Weights of a small transformer language model: 8 heads of 32 (1 for keys and values), 97M tokens.
Each number is 128 + 24 x the weight over its row's rms, rounded and kept within 0 to 255. Layers, rows and columns count from 0. The size above them is the row's rms in percent of the matrix's.

# layer 10 attention output, 128x256, rms 0.185, rows 0-53, columns 0-127
size [ 83 109  94  89  77  98 119 106 115  83  95 105 104  90 101  91 113  80 109  99 106 103  79  88 118  92 103 101 111 108  89  87  91 106  92  85  88 115 123 110 103  95  92 111 101 102  99  87 101  87 104  96 103  84]
[[125 110 135 146 118 104 128 115 113 135  79 128  90 115 107 101 177 144 168 181 150 121 159 123 160 115 180 157  73 140 155 159 136 135 115 128 148  89 134 137 153 143 111 137 108 135 118 112 184 153 142 159 153 108 128 110 133 119 163 122 111 131 121 148 127 131 121 147 135  85 139 165 132 156 100 131  93 123 118  94 169 162 169 155 140 114 157 117 139  98 183 143  98 129 117 159 123 121 123 144 115 145 138 128 121  97 150 132 119 159 119 133 101 140 120 119 138  77 129 157 106 128  85 117 187 149 144 111]
 [117 154 113 153  89  73 143 135 134 101 154 183 153 125 135 156 135 133 124 162 142 176 132  89 137 172 121 115 117  96 123 128 115 130 117 136  86  99 132 116 121 133 176 158 182 126 129 160 117 121 108 160 147 188 145  90 142 165 141 103 119 104 122  99 109 147 106 139 111 104 137 124 118 146 182 154 170 130 138 157 145 119 108 150 149 158 146 102 123 153 121 101 111 120 114 113 139 141 111 137 142 119 141 120 104 145 161  99 119 146 124 113 152 119 140  80 123  95 109 168 153 103  95  99 138 138 104 107]
 [203  65 130 106 100 100 142 124 137 134 155 112 154 115 145 141 143 113 147 145 107 160 129 139  91 114  78  96 157  71 133 163 172  89 131 100  89 117 137 106 127 120 126 118 147 130 116 135 130 133 139 141 121 158 117 144 102 131  98 110 158  76 154 154 184  79 133 118 100  97 147 117 127 142 139 107 129 131 130 125 114 138 151 132 121 151 114 151 104 123  75 111 161  83 146 147 109 151 114 114 128 137 129 132 101 135 106 183 119 121 117 128 143 127 120 105 133  99 113 116 148 165 130 125 106 137 132  98]
 [139  94 115 141 119 145 174 125 134 146 149 148 130 102 133 108  97 134 127 156  89  82 130 184  99 176 148 106 150 157  85 167 126  64 126 127 101 141 165 105 123 161 133 159 134 107 136  88 125 123 140 134  86  95 133 164  92 187 154  97 144 175  97 140 136 101 132 141 102 148 161 118 121 136 131 125 141 120 144 126 128 142 142 139  92  95 132 157 103 192 150 100 149 152 114 153 116 141 144 133 116 124 118 125 118 106  98 104 109 107 147 113 133 114 143 132 136 188 116  98 126  88 148 133 100 132 118 144]
 [128 181  98 150 121 154 111 103 139  89 105 128 134 128 124 180  97 155 131 148 151  73 105 137 146 154 142 108 145  98 112 128 124 177  98 157 147 134 112 102 159  96 140 145 153 126 134 146 147 162  93 136 139  97 101 147 118 145 105 118 136 114  73 122 116 153  97 171 159 135 105 105 146 109 141 164 155 144 129 174 137 146 114 135 156  90 113 135 128 136 125 119 151  87  84 114 101 136 169 118 153  98 167 164 110 149 115  97 138 153 165 131 133 132  82  88  56 119 101  93 140 105 111 159 132 134 134 152]
 [130 153 103  80 136 121 191 150 122 165 113 150 137 110 102 129  97  59 153 143 105  98 130  71 145 119 157 112 154 132 118 138 134 127 128 109 104 130 149 115 141 144 113 136 139 115  98  95 113  91 150 154  98 105 119  70 130 137 162 122 126 177 123 146 130 133 108 109 100 101 164 151 146 152 110 140 116 107 120 111  93  93 149 169  98 108 123  72 118 123 159 125 138 155 134 148 115 110 168 170 127 120 104 130 107 112 132 132 138 144 129 153  97 128 135 132  93 135 128 172 118 113 122 172 120  81 145 127]
 [174 121 139 119 144 111  96 139 189 139 108 152 116 198 119 110 128 147 144 138 163 110  88 134 111  93 144 133 156 148 153  61 158  89 145 113 141 124  90 137 182 120  99 150 131 186 121 113 144 117 165 129 150 114 110 145  99  94 151 113 147 168 131  68 174 105 152 108 134 129 106 137 182 120 101 127 129 175 125 129 115 130 158 139 153 119 114 135 110  92 152 118 136 153 148  81 108 110 114 145  99 109 138 141 100 139 106 123 121 135 124 146 119 143 136 117 123 146 145 122 107 116 122 146 153 121 152 123]
 [124 102 149 129 127 149  90 105 120 194 195  96 150 138 149  81 145  84 174 120 120 160 117 124 151 112 178 153 111 145 114 100 153  95 133 104 107 136 103 104 151 177 175 116 141 129 116  90 130 106 155 131 147 150 120 122 132 123 176 153 119 125 127 106 131  97 150 115  96 135  99  99 128 166 176  95 136 131 113  94 110 116 166 135 139 148 129 122 144 136 162 167 123 127 153 106 136 165 114 143 167 127 144 172 137 113 117 133 128 126 124 180 139 136 106 144 130 113 124 131 130 115  95 127 141 105 108 158]
 [168 131  85 155 128 179 151 114 109 144 159 121 141 115  88 164 128 117 120 148 110 172  87  88 142 104 129 150 130 142 113 128 163 139 104 146 115 166 163  94 115 124 122 114 136 124  92 175 103 122 128 164 131 156  97  68 156 122 143 179 123 140 138 121 171 110 108 151 107 172 154 117 128 120 135  78 120 127  81 173  96 126 141 171 125 171 108  91 140 118 125 161 132 149 151 139 124 120 137 136 131 106 103 140 121 128 108 156 136 137 141 108 159 109 134 105 143 109 152 132  97 143 124 106 114 111 121 132]
 [140 111 156 205  98 122 115  89 118 135 118 105 149 102  72  71 131 158 106 131 147 103 125 140 157 125 101 145  99  93 142 136  97 129 113 186 132 153 137 105  78 132 123  95 146 100  97  99 140 123 111 134 142 143 128 165 167 117 107 133  92  94 115 159 133 101 151 192  84 144 110  87 112 129 101 103 138 106  78  99 123 133 115 127 131 147 147 184 144 130 133 141  96 112 133 143 131 141 114 106 132 126 132 132 145 125 120 108 109 159 119 140 110 129 116 153 126 106  96  88 100 126 123 139 116 145 146 126]
 [124 115 112 158 112 182 137 144 132 121 131 134 107 128 133  82 174 109 151 156  95  78 109 112 132 125 150  79 132 107  87 130 126 108 117 132 106 163 162 158 167 104 126 114  84 139 145 140 144 103 122 175 103  78 100  71 157 110 150 117 146 105 100 134 140  98 114 152 106 172 154 143 146  98 111 121  61 127 129 118 146 102 131 165  98  90  97  83 147 115 157 111 136 109 106 142 136 160 114 138 129 104 110 137 110 140 110 132 123  84 124 120 109 152 162 100 146 143 110 141 137 137  84 145 112  78 152 140]
 [156 115 152 161 121 154 159 149 169 101  77  93 159 188 114 132 118 150 108 104 124 135 144 104 166 109 169 166 150 138 150  96 154 119 148 128  99 139 164 130 148 106  69 104 137 177 111 126 127 156 122 117 152 131 136 114 161 114 174 155 158 149 171  88 153 135 129 142 130 141 147 153 150 129 102 111 153 172 117 115 135 135 108  99 143 122 152 124 155 119 151 126 150 147 135  59 105 136 130 113 133  92 128 123 107 138 125 156 105 101 135 122 138 143 132 124 101 129 108 114 125 166 107 123 125 134 126 171]
 [120 136 120 131  92 180 150  99 165 158 126  94  96 149 130 102  94 113 131 142 162 124  98 181 145 162 152 123 147 148 138 159 138 154  82 117 106 163 127 139 155 135 133  99  79 137 135 110 105 142 118 148 155 113  88 180 142 171 137 116 154 116 106 175 125 161  93 120 114 169 141 136 164 150 142  92  99 154 145 123 100 128 106 146 163 115  90 160 156 159 132 118 147 125 109 179 127 120 126 130 137 109 124 122 105 116 113 166 165 122 142 148 151 122 129 122 128 102 152  89 130 112 124 143 100 131 121 130]
 [170 173  98  81 125  82 141 139 110 123 124 131 189 181 105  84 128 129 163 124 125 146  72 130  85 146 136 108 128  95 128 146 132 167 114  98 118  86 150 130  99 122 117 107 158 198 145 161  98 147 130 118 116 156  77  89 106 129 105 156 132  89 150 146 163 159 116  90 129 103 157 151 108 115 120 123 161 174 120 102 120 131 160 144 118 145 101 100  69 113 126 120 115 111 123 152 131 119 123 161 121 134  86 128 133 130 113 134  91  90 143  99 159 115 142 121 153 113 136 144 151 104 121 101 120 156 117 125]
 [131 141 151  99 128 108  98 120 109 109 171 140  78 151 112 122 130 110  97 113 154 107 114 115 166 143 118  52 137  68 118 112 124 144 176 125 142 132  99 116  87 108 161 129 121 167 114 121 132 108 116 106 140 127 146 121 167 122 139  63 140  91 110  80 143 128 153 125 148 117 102 126 106 107 186 146 103 143 116 117 128  94  96 119 156 131 138 116 147 110 136  50 130  78  89 111 108 143 108 129 144 135 146 166 144 139 101 143 159 119 158 115 153 149 175 141  95 113 119 148 115 132 118 154 117 163 108 158]
 [ 71 125 120 158 190 105  70 137 104 138 153 154  91 100 166 150 149  96 136 130 124 122  93 169 134 153 125 149 124  88  82 119 122 120  94 129 178 115  61 133 114 143 155 149  99 134 135 126 148  84 113 115 144  95 121 162 116 144 139 126 125 108  79 114  97 143 112 144 202  96  71 160 101 133 160 153 112 128 157 152 146 103 131 129 129 104 110 167 114 114 127 139 126 102  62 107 121 139 176 148  98 160 152 145 115 130  97 136 141  97 118 134  97 142 176 146 106 137 137 125 122 137 135 156 144 108 155 131]
 [127 153 161 104 128 150 102 127 148 127 167  76 131 124  85 130 140 120 125 135 147 127  93  76 109 124  80 137  86 122 171 119 124 133 156 101 107 120 142 116 141 121 133  41 107 116  84 171  99 144 116 151 175 144  95  59 134 103  94 160 112 109 204 120 135 151 150 109 138 139 143 133 145 142 172  57 131 130  87 144 126 130 102 135 156 142 108  95 107 103  94 143 102 120 164 111 144 105  95 126 150 132 115 106 106 145 135 158 136 132 174 112 141 123 130  89 129 120 154 141 131 123 143 106 152 151  95 128]
 [142  75 132 124 144 122 139 140 164 103 172 172 131 121 141 118 136 120 130 175 134 133 190 109 110 171 125  88 110 159 142 128 145  99 134 118 110 136 142 149 147  94 143 139 131 121 117 120 112 158 154 165 120 109 173 133 100 170 138  85 108 157 166 135 144 101 134 125 140 118 142 131 157 119 166 167 149 129 138 128 123 138 131 175 126 123 170 118 115 185 132 127  99 140 132 130 117 152  94  71 163 145 120 125  90 155 139  96 162 169 188 154 167  99 103  57 136 130 119 153 138  97 145  70 140 114  91 102]
 [126 125 122  90 156 114  96 137 112 133 145 123 163 116 129 155 138 171  92 157 126 146  74 101 152 111 123 114 183  94 115 146 117 117 111  99 130 113  85 123 133 134 125 110 131 125 124 151 118 182 110 154 145 149  61  97 161 136 108 136 186 128 146 135 130 129 122  96 138 107 106 147 134 132 113  99 136 115 122 151 125 170 105 155 126 142  82  98 153 120 112 130 183 102 133 142 119 134 146 168 127 139 145 149 109 123 106 161 119 131 140  92 133  83 157 134 108 119 173 146 113 131 166 149  78 140 123 143]
 [ 89 151 133  84  82 180 130 168  80 147 130 114 111 109 115 165 156 120 114 107 165 138 169 138 153  77 132  97 132 155 107 128  83 163 134 105  61 155 147 159  85 138 123 116  80 127 124 159 128 118 122 111 155 131 132 129 142  63 119 132 117 148 138 161  92 177 116  96  98 156 145 151  85 168 147 112  97 128 127 156 131 115 115 100 159 143 139 153 152  90 116 122 122 158  99 129 155 101  91 134 152 110 111 112 163 144 137 130 137 112 115  98 146 154 154 143 144 133  92 131 120 148 107 144 114  97 129 108]
 [122 127 107 121 156 153  61 181 124 119 139 123  83 157 116 125 109 120 131 155 110 156 160 185 103 118 143 112 130 140 183 167 126 129 124 113 138 151  89 151 124 129 119 120 100 149  98 111 110 117 142 164 117 140 142 163 125 134 158 126 127 134 215 166 135 116 130 122 132 164  78 145 122 118 114 129  92 143 127 120  95 107 155 166 124 135 144 151 103 130 165 135 124 136 210 175 116 134 120 124 111 122 149 129 134 148 112 131 168 110 165 128 131 138 134 138 138 114 100  99 153 134 119 154 142 104 114 120]
 [129 135 122 157  91 135 130 128 166 153 107 181  91  79 142  82 126 167 124 115 152 112 101 153 133  99 134 167  91  97 153 125 135 145 107 149 109 142 120 112 152 158 126 178 108  90 117  84 135 174 136  99 154 110 113 149 138 109 114 167 100  97 155 106 137 132 123 135 102 140 117 104 156 160 113 177 118  88 134  82 143 190 138 117 151 129 115 135 129 112 118 156 106 103 137 133 137 107 112 132 124 114 102 161 113 101 117 140 145 151 106 128 151 116 124 123 103 118 120 102 103 129 125 100 147 140 121 134]
 [122 142 161 140 160 174  86 183  90 102 117 146 156 127 123 127 131 124 147 123 126 138 144 123 153 164 119 147  98 188  94 150 117 144 149 137 161 115 120 193 104  77 135 145 130 124 138 147 119 144 147 117  89 154 131 153 155 137  97 148 146 171  68 170 119 110 164 186 125 148 105 149 102 106  97 169 138 110 113 109 113 113 164 105 133 138 125 125 144 170 147 150  96 172 116 137 106 123 123 115 138 129 171  97 118 116 123 113 120 133 133 148 131 112 100 157 121 131 137 140 125 133 125 118 141 135 131 132]
 [127 152 135 138 135 132 162 138 110 137 184 148 169 150 132 112 101 139 132  98  95 137 171 113 142 140 147 191 122  87 184 125 120 155 154 131 136 141 154 114 121 141 187 120 164 154 101 133  98 138 151 108 108 144 158 110 152 139 153 177 134 116 179 120 105 135 108 129 166 138 166 131 107 153 182 121 176 153 132 134 120 126 129  83 106 152 151 140 149 131 155 158 135 118 171 119 148 113 103  97 135 133 102 104 120 124 102 125 127 154 159 133 150 103  92 109 185  88 123 125 146 123  87 109 115 111 120 107]
 [116 161 112 160 131 188 166 126 153 109  95  88 108 149  91 109 137 161 165 104 177 119 114 111 140 163 141 103  84 109 102 122 120 164 107 154 128 177 147 152 157 106 121 105  91 131 126  99 129 160 142 110 161 109 112  99 158 138 129 121 101  99 102 137 111 170 116 155 144 169 157 146 153 114 110  99 120 143  98 102 153 160 153 105 157 123 100 106 140 146 150 112  92 119  90 100 104 141 114  95 159 120 117 150 123 143 165 108 149 118 182 145 151 107 104 128  76 115 144 143 111  96 100 107 140 136  99 167]
 [133 108 108  84 103 115 129 110 146 149 147 124 110 144 151  68 138 104 145 148 142 153 111 139  69 146 171 132 135 136 139 136 136  93 111  94 136 128 105 111 165 147 166 120 133 140 131  69 145 102 116 150 156 165 132 161  50 169 165  98 156 105  94 126 138 110  91  92 147 111 105 111 145 140 160 103 131 160 143  76 129  96 117 149 134 133 132 138  78 153 153 121 143 117 133 135  90 147 141 117 133 147 151 130  78 135 111 117 134 148 144 165 181 143 114  77 146 117 138 136 165 118 107  99 101 147 101 133]
 [154 143  88  90 177  92 147 130 109 133  90 131 108 162 147 169 156 118  71 170 100 110 143 127 118 112 145 150 122 120 128 173 139 124 109  88 174  90 151 114  89 152 107 107 131 171 121 169 143 118  83 163 100 105 139 127 141 127 132 151 135  97 131 173 160 130 102 101 174  95 143 126 110 142  97 107 116 144 130 164 144 122  75 159 110  95 120 120 134 128 136 158 129 103 124 161 122 109 124 143 125 162 119 113 142 126 153 135 161 124 136 113 154 125 134  91 150 147 111 128 143 149 137 112 122 138 105 102]
 [109 179 121 133 155 190 131 144 118  96 104 148 139 129  80 134 125 104 151 105  86  89 147 108  82 126 114 109 124 119 112 148 102 154 141 118 104 177 142 124 130 106 102 129 129 126  73 130 113 125 154 126 111  96 131 104  95 147 126 134 131 112 145 137 106 155 136 126 110 177 124 122 111 105 100 143 134 108  58 123  97 105 140 116  96  86 137 105 104 155 134 138 140 115 153 149 132 112 139 140 142 105 125 150 130 146 161 151 111 107 128  99 148 141 134 124 165 160 142 172 136 112 115 108 100 128  97 104]
 [127 155 154 112 157 151 150 143 122  87 147 153 110  83 124  96 127 102 159 141 151 115  80 143 121  67 134 139 114 153  94  99 136 175 156 122 170 131 137 139 160  94 147 165  88 100 119 102 129 110 142 148 165 111  77 132 127 100 122 156 101 144 113 109 130 172 152 127 166 131 146 153 138  80 138 132  98  93 127 116 136 128 150 143 146 127  87 136 137  98 128 153 111 147 106  98 114 113 143 146 128 100 140 107 138 159 149 155 147 139 120 113 136 140 139 128 116 147 176 149 105 128 136 119 131 122 129 138]
 [ 87 105 144  84 130  96 159 111 162 148 165 154 150 168 169 115 177 123  70 126 150 137  99 130 136 118  96  65 103 111 106 115  91 114 159 119 121 119 129 127 151 131 136 138 137 161 163 118 149 108  91 122 126 112  90 133 143 119 119  80  94 107 107 133  66 117 140  93 132  96 168 125 152 147 151 136 139 158 165 141 159 120  88 121 156 114  81 118 146 126  97  98  97 111 103 123 156 105 108 122 126 128 120 139 101 130  87 129 113 105  83 127  98 154 140 158 120 136 120 139 121 146 148 168 150 114 174 135]
 [147  78  77 114 114 158 120  95  98  82 151 134 147 118 146 128 145  71 137 139 145 150 106 130 127  70 126 105 161 145  98 100 134  79  90  98  95 166 126  93  82  62 137 128 158 119 125 151 116  95 144 156 133 147 130 131 142 102 133 132 160 124 114 117 121  91  98 106 112 181 123  81  90  80 124 123 145 116 143 134 151  70 125 119 134 152 131 138 130 105 131  96 149 133 114 104 137 154 143 116 155 136 140 139 140 146 132 131 129 149 135 134 139 147 130  90 125 124 129 145 113 118 115 116 114 143 109 140]
 [142 127 148 137  99 121 119 118 128 110  73 114 158  97 160 155 122 154 169 113 151 136 131  98 155  88 119 126 104 109 141 157 190  97  97  97 115 139  95 114 158 123  89 163 162 122 110 162 121 132 135 140 178 115 137  98 117 126 124  98 126 102 111 158 132 124 136 134 113 125 117 132 136 115  90 135 132  90 146 156 121 141 147 137 117 134 133 125 129 123 120 126 124 117 125 155 202 168 129 130 167 183  88 154 158 126 146 176 150 117  99  88 144 124 118 135 134  97 160 115  94 127  88 109  69 112  83 181]
 [142  99  80 115 121 109 189 179 166 121 113 124 158 121 137  98 112 130 163  94 156 115 155 175 139 115  84 115 104  88 159 132 146  97 115 122  94 121 145 163 151 101  95 115 143 118 141 133 118 128 145 112 132 110 164 162 130 124 108 117 113  99 170 128 158  84 134 139  79 103 160 161 165  92  93 115 123 128 122 110 102 150 175 127 136 125 161 153 138 138  92 135 103  96 193 149 113 142 167 156 113 143 119  88  91 108 105 138 141 112 106 158 109  98 134 134 102 134 131  97 154 153 167 153 150 136 137 147]
 [ 88  60 127 144 118 135 128 159 162 101 133 158  95 140 122 104  74 126 152 127 183 140 128 152 140  80 144 100 113 126 129 154  85  90 145 152 106 126 146 148 159 113 123 143 107 142 107 123  94 142 141 108 168 146 140 141 139  99 123 110  99 118 146 163  99  70 127 163 110 124 131 160 154 114 121 125  91 132 118 120  86 133 144 140 160 143 134 148 149  73 140 122  90 125 157 154 124 159 124 113 142 151 141  93 109 133 120 124 139 136 126 158 123  98 129 139 114 101 116 107 130 143 128 136 130 139 119 107]
 [100 168  75 122 139 103 149 131 122 126 125 136 103 103 199 135 126 129  83 152 176 114 135 109 112 138 148 126 106 152 136 156 103 164 113 148 155  97 164 122 159 122 133 130 109  97 196 138 110 101  83 182 167 134 132 129 114 122 141 151 107 144 140 161  99 163 110 140 159 118 158 154 154 111 115 145 109 101 184 123 122 100  99 156 163 141 130 145  96 103 158 134 125 125 138 157 133 124 148 160 142 142 101 151 104 135 137 159 138 121 109  77 157 152 170 116  91 147 125 151 132 126 107 122  98 134  99 120]
 [116 127 170 132 143 114 125  91 160 132 130 140 116 125 134  86 166 130  93 130 120 105 179 130 157 152 156 175  89 169 164 129 159 119 180 129 138 123 135 100 147 138 140 116 141 134  92  81 170 106  95 127 129  65 168 105 140 123 125 161  84 112 161 150 156 149 137 120 163 116 131 105 134 146 140 107 155 140 136 100 181 116  89 134 126  91 173 120 146 117 133 144  97 122 158 131 107 144 129 141 123 127 144 161 127 102 124 125  90 132 153 128 114 148 144 108 130 162 119 131 121 118 100 138 126 130 124 148]
 [ 78  74 131 127  83 138 144 141 122 139 126 140  96 135  95  92  70 105  97 132 100 200 132 114 114 157 153 146  89 103 133  85 133  94  90 125  79 131 150 146 111 149 113 140 101 131 123  76 106 139 106 113 106 180 115  82 145 125 140 128 100 103 120  93 121 100  96 119 112 130 138 187 112 130 117 139 115 114 122  80 114 119 111 111  97 188 141 108 115 104 142 114  96  98 115  81 114 151 152 138 127 125 109 123 146 143 115 141 131 115 148 139 144 116 136 153 148 111 119 131 127 127 137 161 140 125 131 152]
 [132  95  85 173 138 125 147 167 111 118 122 130 126 132  77 167 134 125  87 122 133 123 142 119  87  87 100 128 204 154 115 116 149 100  87 175 141 127 125 149 121 137 131 140 135 127  67 148 165 136  94 121 150 113 125 125  86 102  96 119 202 140 116 103 146 116  89 157 137 132 141 145 126 125 129 128 137 135  83 140 150 135  98 120 155 108 129 128 102 109 111 126 173 138 128 102 124 180 151 102 138 109 139 121 120 137 133 106 125 156 176 135 118 132 131 132 116 134 133 128 121 123 141 128 100 115 133 118]
 [133 145 134 123 142 176 120 146  87  98  71 138 131 140 114 100 142 116 132 157  93 102 138 182 177 123 148 137  67  74 157 136 143 154 108 108 147 153 109 161  86 118 105 138 136 141 120 100 152 137 136 148 109 115 115 184 152 106 130 108  96  68 146 140 130 161 112 116 135 145 114 136  90 124  90 130 145 137 112  89 163 117 131 122 102 108 112 169 165 131 141 121  75  83 145 131 166 110 132 130 119 128 142 110 149 118 134 146 113 130 166 149 128 125 109 115 155 120 139  82 126 145 118 114 151 164 115 131]
 [153 135 105 115 137 126 160 111 133  86 111 138 108 144 136  82 136 174 116 124 163 156 181  96 181 152  70 167 129 125 162 125 164 127  91 118 145 132 139 107 116  98 138 132 114 148 139  76 134 140 119 110 168 140 160 109 184 134 108 141 138 122 128 130 152 147  82 119 158 127 160  84 121 109 140 137 131 163 157  80 142 159 107 110 166 149 182 111 185 148  71 157 131 114 134 117  99 119 137 125 119  89 131 144 123 160 123 112 119 111 142 150 120 123 131 159 117 117  79 120 110 117 186 130 137 143 139 135]
 [ 90  82 139 153 130 201 129 141 135 141 172 121 169  67 116 148 112 105 137 173 147 129 126 150 121 110  88  74 104 123  85 106  96  82 141 138 117 156 161 153 151 140 148 116 134  91 141 166  94 110 120 166 138 146 126 133 142  86  90  89 104 109 113 112 119  57 155 158 122 173 121 141 130 125 143 127 139  71  87 145 105  92 123 179 149 123 132 137 133 123 100  99 113 105 140 119 138 141 123 112 144 129 116 117 120 150 113 134 114 161 149 115 129 143 126 138 124 146 125 119 143 139 157 175 132 130 144 127]
 [146 163  97 147 134 123 121  84 112 103 127 167 124 173 158 131 156 111 142 144 116 163 124 144 131  90 113 107 143 127  91 206 120 144  89 124 126 103 124  94 118 112 126 142 141 139 152 117 135 122 144 150 127 194 111 152 134  78 129 102 152 145 114 180 118 147 111 143 146 101 155 103 131 111 134 175 151 164 159 121 139 105 151 131  97 180 131 165 121  69  96  91 149 140  85 204 132 117 133 120 155 121 146 144 139 154 164 102 119 125 126 144 119 117 111 121  97 110 129 140 104 137 112 138 126 139 116  92]
 [105  91 156 155 121 156 110 167 149  97 108  99 114 114 122  48 142 125  96 101  88 129 110 149  70 161 127 157 150 121 114 112 114  77 155 118 103 156 132 168 154  99 111 105 121 103  97  94 117 131  81 134 104 135 115 145  84 150 156 167 154 107 120 121 116  98 154 133 133 161 125 172 150 108 127  92 121 127 116  79 127 111  91 140  85 135 100 166  93 141 146 158 148 123 110 122 123 171  69 111 148 119 130 113 106 144 150 121 119 131 133 159 134 129 128  97 162 155 139 130 146  90 111  91 123 156 118 126]
 [133  98 154 108 105 105 152  97 141 115 121 111 134 112 101 144 115 170  86 133 149 111 138 130 145  97 187 101 102 173  98  94 150  99 133  96 125  82 160 103 153 107 123  75 115 138 116 155  93 171  75 158 155 113 155 101 153 108 159 130 130 151  91 117 141  87 156 114 125 107 163 103 135 110 117  90 124 111 110 136 106 159  84 136 156 121 151 107 150 102 164 113 120 162  98  99 103 149 143 124 168 126 120 147 143 153 153 138 161 123 155 132 151 102 154 125 111 143 123 155 103 125 115 125 139 114  92 166]
 [163 173 174 121 138 150  96 142 175 122 112 147 164 116 136 113 147 133 144 136 157 115 134  95  92 133 134 128 106 105  99 170 156 155 156  79 140 131 108 120 164 109 134 140 151 139 143 128 110 139 129 150 177 140 145 117 124 137 137 125 140 106 101 155 138 154 164  85 132 135 128 123 141 119  99 121 147 132 134 173 102 140 135 140 157 119 149 114 129 136 120 145 156 108 113 170 137 124 133  99 174 167 100 148 129 142 144 111 149  90 124 130 140  97 152 154 123 137 131 178 106  95 155 127 107  93  98 164]
 [131 168 158  99 120 145 144 122 172 117 104 161 164  89 157 122 129 132 147 103 129 135  95  90 114 180  99 154 154  95 133 111 136 187 161 110 137 155 133 130 175 124 112 156 131  83 155 144 137 120 140 106 129 120  88 100 127 142 103 151 130  91 128 110 134 174 164 114 149 155 148 119 171 138 124 149 163 100 149 108 145 122 152 100 141 114  89  90 122 148  96 142 137  96 124 105 155  92 115 123 125 115 108 115 117 108 134 133 108 143 111 135 117  97 119 148 118 118 145 139  97 119 152 110 132 146 126 149]
 [ 94 116 125 108 194 118 169 176 140  85 134  96 175 154 128 135 127 126 131 143 145 148  93 116 144 172 159  93 149 129 117 150 113 127 142 128 174 117 160 177 147  96 128  92 151 129 117 129 126 114 145 132 122 135  91  98 152 158 144 102 130 126 130 147 100 113 142 113 159 115 165 168 121  74 105  93 146 148 121 135 109 135 130 132 126 153  77 111 167 156 162 112 135 148 157 147 155  98 125 139 101 152 103 114 105 150 145 154 112 121 116 161 126 123 119 126 131 127 177 151  90  97 111 125 119 126 129 127]
 [160 147 131 156 120 157  74 135 147 135 139 139 131 134  70 118 105 134 107 178 123  97 156 133 149 102 115 104 157 134 131  66 136 147 144 133 143 164  93 131 128 130 141 134 163 137 109 105 137 129 121 166 111  88 149 110 130  88 115 101 133 160 128  50 143 137 144 149 139 145  79 157 153 134 136 118 135 128 114 113 116 140 109 167 111 112 171 119 135  64 126 104 168 129 134  62  95 109 126 102 112 114 151 137 112  98 100  94 106  89 134 147 123 119 146 102 151 120 120 128 140 127 116 114 119 115 129 168]
 [ 91 149 136  81 160 165 157 118  74 128 153 124 138 153 127 162 151 135 131 164 127  90 123 114 157 134 103 141 125 171 148 150 145 168 133 104 170 166 141 118  71 140 163 146 134 156 100 125 173 122 140 145 121  72 121 129 133 106  98 133  87 160 115 160 116 146 163  90 152 175 155 128  79 112 122 128 128 165 114 138 132 123 153 154 129 100 108 112 151 125  91 161 115 151 174 151 141 107 116 158 104  93 138 110 150 152 122 128 128 138 124 123 140 126 128  81 120 176 152 134  95 104 139  88 136 126 111 111]
 [127 120 128 133 140  83 147 113 103 119 169 111 138  87 171 120 107  96 123 140  95 173 153 105 101 119 125 120 144  76 115 153 143 158 124 150 157 103 117 133 106 125 188 131 142  87 142  81 149  71 118 121  77 130 114  90  70 121 103 117  96  92 108 153 151 128 136 150 107  80 129 127 124 113 139 134 138 102 144  96 103  86 125 145  92 130 132  99  94 122 140 121 141  95 123 147 110 142 137 129 137 168 121 110 166 138 112 164 127 142 129 124 114 143 134 153 151 108 124 143 136 144 166 179 110 133 143 115]
 [143 125 137  73 177 182 141 105 104 135 163 154 105 146  55 129  68  94 121 144 112 131 175 175 107 139 107 125 126 108 148 114 125 113 132  88 167 152 150 113 110 118 145 174 101 126  70 137 101 115 109 127 126 149 174 150 105 143  99 116 139 117 124 100 136 102 137  86 154 160 129 109 117 121 159 140  96 122  76 132 108 111 105 120 133 149 170 148 117 133  95 122 139 115 138 111 110 119 123 131 120  82 124 137 140 119  98  97 159 131 192 135 137 134 135 119 121 117 100  97 143 133 124 119 141 148 128 132]
 [ 89 140 162 191  94 110 152 100 141 108 145 119 131 146  91 121  70 148 103  90 110 115 120 145 168 120 141 119 106 106 174 156  99 123 145 173 134 127 150 105 123 103 168 120 156 153 101 135  87  98 101 103 113 102 137 141 157 120 154 116 104  98 138 173  88 119 153 181 133 125 157 109 131  97 143 100 163 142 133 135  90 120 107  94 119 124 133 123 176 111 149 105  93 113 146 176 155 112 101  85 107 120  78 119 142 144  95 136 114 114 113 136 118 138 134 153 169 132 135 116  99 142 125 129 144 131 131 108]
 [ 97 142  98 109  82 116 198 136  70  81 115 103 126 104 102  80 151 103 133 122 129 154 102 117 142 147 181 129 162 112 151 125 109 127 102 143  82 128 170 142 101  85 103 110 133 115 102  76 129 118 154 125 116 160 106 139 110 144 188 122 151 119 142 137 101 137  97 119 109 123 175 137  96 101 114 107 142 120 119  98 139 113 117 129 112 130 105 119 109 139 176 128 158 123 135 115 146 150 125 117 154 149  97 120 135 133 150 145 144 144 138 116 150  96 114 104 154  92 139 109 127 139  77 102 100 154 114 144]
 [111 113 109 153 130 190  79 177 120 197 117 110 158 107  90  88 157 140 196 142 138 139 145 135 100 145 138  96  95 124 104 133 105 126  84 148 139 155 101 173 127 193 142 107 142 111 125 104 151 131 141 121 166 117 141 130 135 152 126 106 125  92  96 143 104 122 103 151 134 165  95 167 142 185 131 108 150 120  85  85 124 145 156 135 136 125 124 155 110 160 133 125 127 119 112 124 130 118 160 123 127 106 145 100 124  83 160 176 140 150 138 161 119 121 106 145  91 120 146 118 125 136 100 118 140 135 129 134]]